Each number is 128 + 32 x the weight over the matrix's rms, rounded and kept within 0 to 255. Layers, rows and columns count from 0.

# layer 2 attention output, 192x384, rms 0.0326, rows 156-191, columns 0-63
[[ 25 115 134 158 154 128  89 150 123 112 136 172  99 111 189  99 126 156  48 136 161 103 118  83  94 119 147 122 132 123 168 117 140  98 133 138 164 182 162 172 128  96 146 101  97 131 201  94 132  93 162 150  92 131 119 135 122 143 201 141 147  69 129 122]
 [128 112 106 126  90 144 115 107 139 140 124 110 146 138 153 159 113 144  99 126 130 159 132 127 135  92 182 174 116 139 128 150 111 126  98 127 138  96  94 120 138 128 123 150 154 134 100 124 144 105 134 169 134 153 121 117 119 122 179 131 143 170 106  99]
 [171 142 113  98 150 145 122 199 147 126 153  95 115 102 151 117 181 124  99  67 135 121 120 115  70 115 108 133 105 105 167 114  41 140  98 151 108 162 141 121 150 154 163 189 179 154  97 125 111 182 162  87 148 109  73  60 116  86 139 191 115 162 188 189]
 [104 133 177 177 142 130 136 114  87 118 174 129  82 152 150 149 143 104 163  94 131 120 122 115  58 146 144 112 131 161 131 119 135 155 148  97 115  85  95 176 136 116 182 124 145  82 109 127 126 114 153 115 147 165 146  92 135 107 136 106 113 129 159 123]
 [105 152 123 149 119 106 136  92 122 128 130 198  92 116 133 124 103 169 134 144  86 101 189 177 167 127 106 118 123  84 104 107  88 158  97 100 104 103 105 161 186 141 121 121 129 150  99 123 142 194 152 102 162 155 145 132 178  75 126 105 124 139 201 114]
 [103 112 155 118  89 178  90  53 135 165  98 150 127 118 181 131 111 142  83 168 141 106 163 134 157 112 146 136 127 155 129 124 148 149  88 149 108  62 156 151 124 150 113  93  95 150 162 114 112 149 116 117 126 156 172 119 107 112 118 147 169 121 113  78]
 [157 159 140 111 151 159 115 125 133 106 163 103  88  93 141 135 128 118 109 143 163 121 159 175 155 134 161 128 110 107 120 122 151 144 105 129 104 162 121 147 167 135 179  91 195 157 100  71 153 126 133  78  96 181 108  50 132 167 149 198 140 162 111 135]
 [138 100 158  88 130  93 188 101 117 142 145 121 132 166 147 126 146 188 100 164 214 121 120 158 154 117  87 122  98 125 155 164 120 156  97 109 109  88  54  75 150 133 105 148 143 120  70 117 130 152 145 115  92 156 196 154 192 106 102 118 129 162 158  90]
 [125 169 104 116 114 123  80 120 153 133  77 205 112 123 201 136 100  98 120 120  88 169 171 172 152 161 170 139 164 152 103  74 138 109  68 111  85 175 134  93  91 137 114 131 134 177 148 146 149 145 125 131 134 126 131 127 142 104 173 155 104 195 175 135]
 [133 168 177 115 158 150 123 173 151 148 137 138  80 109 170 135 115 155  94 122 133  87 112  75 113 158 117 150  90  45  91 191 126 156 116 122 136  66 101 158 142 153 161 107 126 152 126 137 153 130 144 122 140 144 177 176 129 120 131 168 115  61  89 143]
 [150  86 114 125 129 162 131  82 114 133  94 116 108 148 114 130 149 145 100  98 109  55 126 151 153  94  67 133 129 157  88 103 108 101  65 195 118 117  79 143  95 142 156 103 142 135 134 102 131 139 123  75 127  80  59 135  87 145  78 193  94 184 162 148]
 [ 99  89  66 128 140 167 161 116 105 138 180 175 132 100  78 120 111 119 128 187 135  90  55 112 181 166 105  95 139 210 104  90 126 139 101 125 169 144  95 117  96 138 144 152 142  58  90  83 101 105 154  79  82 143 111 113 159 161 150  96 109 148 149  90]
 [136  99 111  52 128 104 135 171 120 128 179 110 155 119  79  89 140 136 100 113 150 154 107  85 145 104 153 162 122 126 210 155 140 177 173 147 112 100 147 190 177 143 141 128  20 137 178 147 100 120 138 140 117 127 125 108 137 123 158  89 207  55 153 116]
 [154 165 134 153 146 182  89 118 160  86  70  70 116 131 188 139 117  83 166 109 110  91 139 166 152 115 100 157 154 202  89  12 134 110 101 153 149 148 203 129 106 117 186 104 146 171  82 123 172 132 103 168 155 149  51  96 116 136 102 113 148 183 136 135]
 [127 147  68 106 113 115  58 165 139 122 107 106 135  71 108  91 107 147 139  50 124 118 160 155 119 122  88 143 149 118 133  87  87 103  83 105  96 148 128 106 188 134 128 136 117 154 146  87 141 187 109 106 138 103 138  95 140 119 122 102 111 169 146 116]
 [118 171 158 189  99 100 153 124 143 161 182 150 122 128  56 169  89 152  99 144 104 159 126 136 107  94 158 124 179  80 126 147 148  48 143  99  90 158 174 103 141 167  88 108 101 183 142 129 116 175 122 154 175  96 184 155 174 117 182  57 101  82 102 114]
 [127 164  95  76 162 150  83  90 108 113  74 109 167  65 172  75 158 113  61  62  42 141 167 143 140 158 132 167 101 151 148  95 153  97 122 130 153 109 143 106  79 116  72  66 133 131 129  60 139  94 135 133 127  66 105 127 127 132  95 120 127 110 119  55]
 [129  79 153 176 139 155 159  69 108 131  81 154 122 131 155 133 110 143  66 133 156  91 162 199 137 147  87 136 164 128 115  96 161 142 114 159 127 109 142 136  80 135 134 138 161 146 109 109 128 133 186  52 116 109 121 115 138 110 159 141 159 143 168 162]
 [ 94 142 120 185 123 147 111 129  88 131 174 155 108 105  96 116 104 144 114  75  81  82  99 103  90  84 150 206 133 138 123 111 142 115 140 136 128 153 107 114  80 107 132 107 123  89 113 109  72  84  53 172 106 126 116 144 134 169 164 135  85 163 142 172]
 [219  73 117  90  97 141 186  79 138 169  84  67 173 206 109 120 195 146 136 173 171  93 130 121 154 104  74 121 149 171  75 137 178 147  99 116 111 141 119 112  98 152 105 132 150 148 128 102 150 147 126 113 155 151 156 161 127  63 122 160 115 116  76  93]
 [104  42 172 162 153 166 115 125 163  95 123 144 161 104 142  63 111  83 176 101 109 104 140 147 165 196  58  69 169 129  66 102  97  84 119 122 153 109 192 129 104 115 131 108 110 133  90 137 128 137 104 128 169 181 101 126 142 144  75  52 100  87 170 149]
 [138 111 144 155 114 116 105  94 152 118 100 132 135 147 124  89  52 118  93 133  91 123 151 162 168 142 152 114 150 104 106  89  93 126 181 173 160 117 102 147 149 118 164  99 121 117 178 102 106 130 111 148  65 108 108  79 102 212 115 180 123 128  73 140]
 [104 189 182 144 121  26 109 149  86  95 163 168  69 131 120 207 119 153  86 162 131 179 132 107 113  97 167 132  99  45 139 159  94 159 146 113 134 136 106 136 163 101 110 119 124 104 200 169 107 157 122 151 142 134 162 123 123  99 146 146 104 104 141 148]
 [105 117 154 133 141 162 121 164 110 111 121  82 113  87 159 126  95 118 121  95  89 143 135 138 142 113  80 160 121 137 119  72  67 113 113 161 120  72  82 137  89 119 146 156 111 129 109  95  89 162  86  96  96  80 113 151  90  63 132 140 142 127 167 105]
 [163 115 177 170 169 133 121  96 124 131  78  99 123  82  94 117 135  86  95 120 101 106 141 147 162 149  94  97 174 118  89 102 152  66 118  59  99 167 144  71 161 148 102 132 129 113 145 116 167 125  80 146 123 169 153 138 146 138 121 137  99 114  86 130]
 [125 121 151 130 162 135 103  99 124 110 128  93 130 125 134 135 133 110  81 154 109 126 160 121 134 170 140  99 151 122  95 120  74 112  86  74 112 172 106 147 155 145 137 115 125 146 189 100 202 166 111 135 146  95  96  88 161 112 114 154 112 158 177 156]
 [116  42 144  70 108 120  53 104 170 115 111 151 149 147 149 133 110 102 101 134 117 142  96  64 133 132 160 142 163 198 142 134 190 154 131 139 113  91 109 166 139 112 121 140 132 109 187 134 132 112 124 104 142 134 150 134  94 135 168 136 163 129 137 161]
 [152 108 180 165 122 136 155 130 145 118 109  75  66 179 148 127 107 151 103 128 148 147 160 145  86  98 164 117 121 119  79 163 153 161 149 117 122  79 162 170 108 116 114 129 114 124 121 110  90  98 159 163  94 101 171 111 218 107 119 145 155  96 152 139]
 [ 88 112 119 162  87 123 103 141 120 146  79 146 142 155  87 107 150 180 141  82 106 129 131 125 138 103 129 183 183 142 112  95 180 110 102  80  98 150 143  92 113 133  60  33 113 135 170 102 108 115  92  87 144 175 155 192 187 155 154 121  90 129 112 108]
 [143 136 119 120 127 114 100 106 142 111 123 148 143 136 164 146 105 138 119 119 104 123 122 134  86 140 101 112 134 184 171 112 117 168  99  91 150  80  61 150 168 115  83 143 139  85 140 176 102  85  94 185 139 163 142 134 155 187 127 123 153 109 124  54]
 [134 112  77 109 139 108 135  86 120 111 113  75 142 120 132 108 128 116  87 119 128 115 142 136 126 148 131  92 145 134 181 110  87 129  94 142 151 128  84  96 107 132 136 145 123 107 115  71  85 135 141  38 143  94 121  92 102 178  51 149  87 135 119 141]
 [145 139 124 169 110 118 128  92 170 168  65 100 122  80 128 143  87 156 100 154  97 110 189 162 147 142 119 103  93 108  94  85  69 118  60 104 109 105  51  82 133 163  93 130 111 109 141 157 125 154 139 125  95 119 192 135 150 111 153 119 107 177 150 104]
 [149 133 169 150 161 141 115  99 102 109 120 146  90 135 200 104 124 135 160  89  85 103 164 197 141 179 135 110 144  67 100 136 142 194 169 128 145 101 115 145 108 120 132 143 113  91 116 123  97 106 178  64  63 129 164  86 167 149  99 118 140 112 139 100]
 [160 152 127 172 114 124 135 186 157 134 152  79 142  99 125 159  90 126  97 121 127 203 124 161 124 133 115 108 137 112 109 119  69  95 134 143 113 182 152 138 152 140 151 157 149 142 125 129 104 164 142  98 153 128 127 134 169  80  83 139  83 184 120 167]
 [143 115 103 102  91 100  88 115 125 142  68 167 134 161  78 143 116 150 113 116 117 118 146 104 156 108  71 147 161 153 107 131 170 186 118  84 123 107 122 121 133 147 135 172 147  76 147 120 133 107 105 164 159 134 121 149 138 135 135 125 150 109 114 119]
 [132 109 133 128 145 127 144 143 116 127 138 162 150 135 110 147 195 173 115  95 173 173 176 117  90 122 123 111 131 164 114 146 144 162 165 116 134  88  75 114 120 123 115 145 177 117 116 173 137 104 109 135  98 151 142 111 123 107 158 164 154 165  89 113]]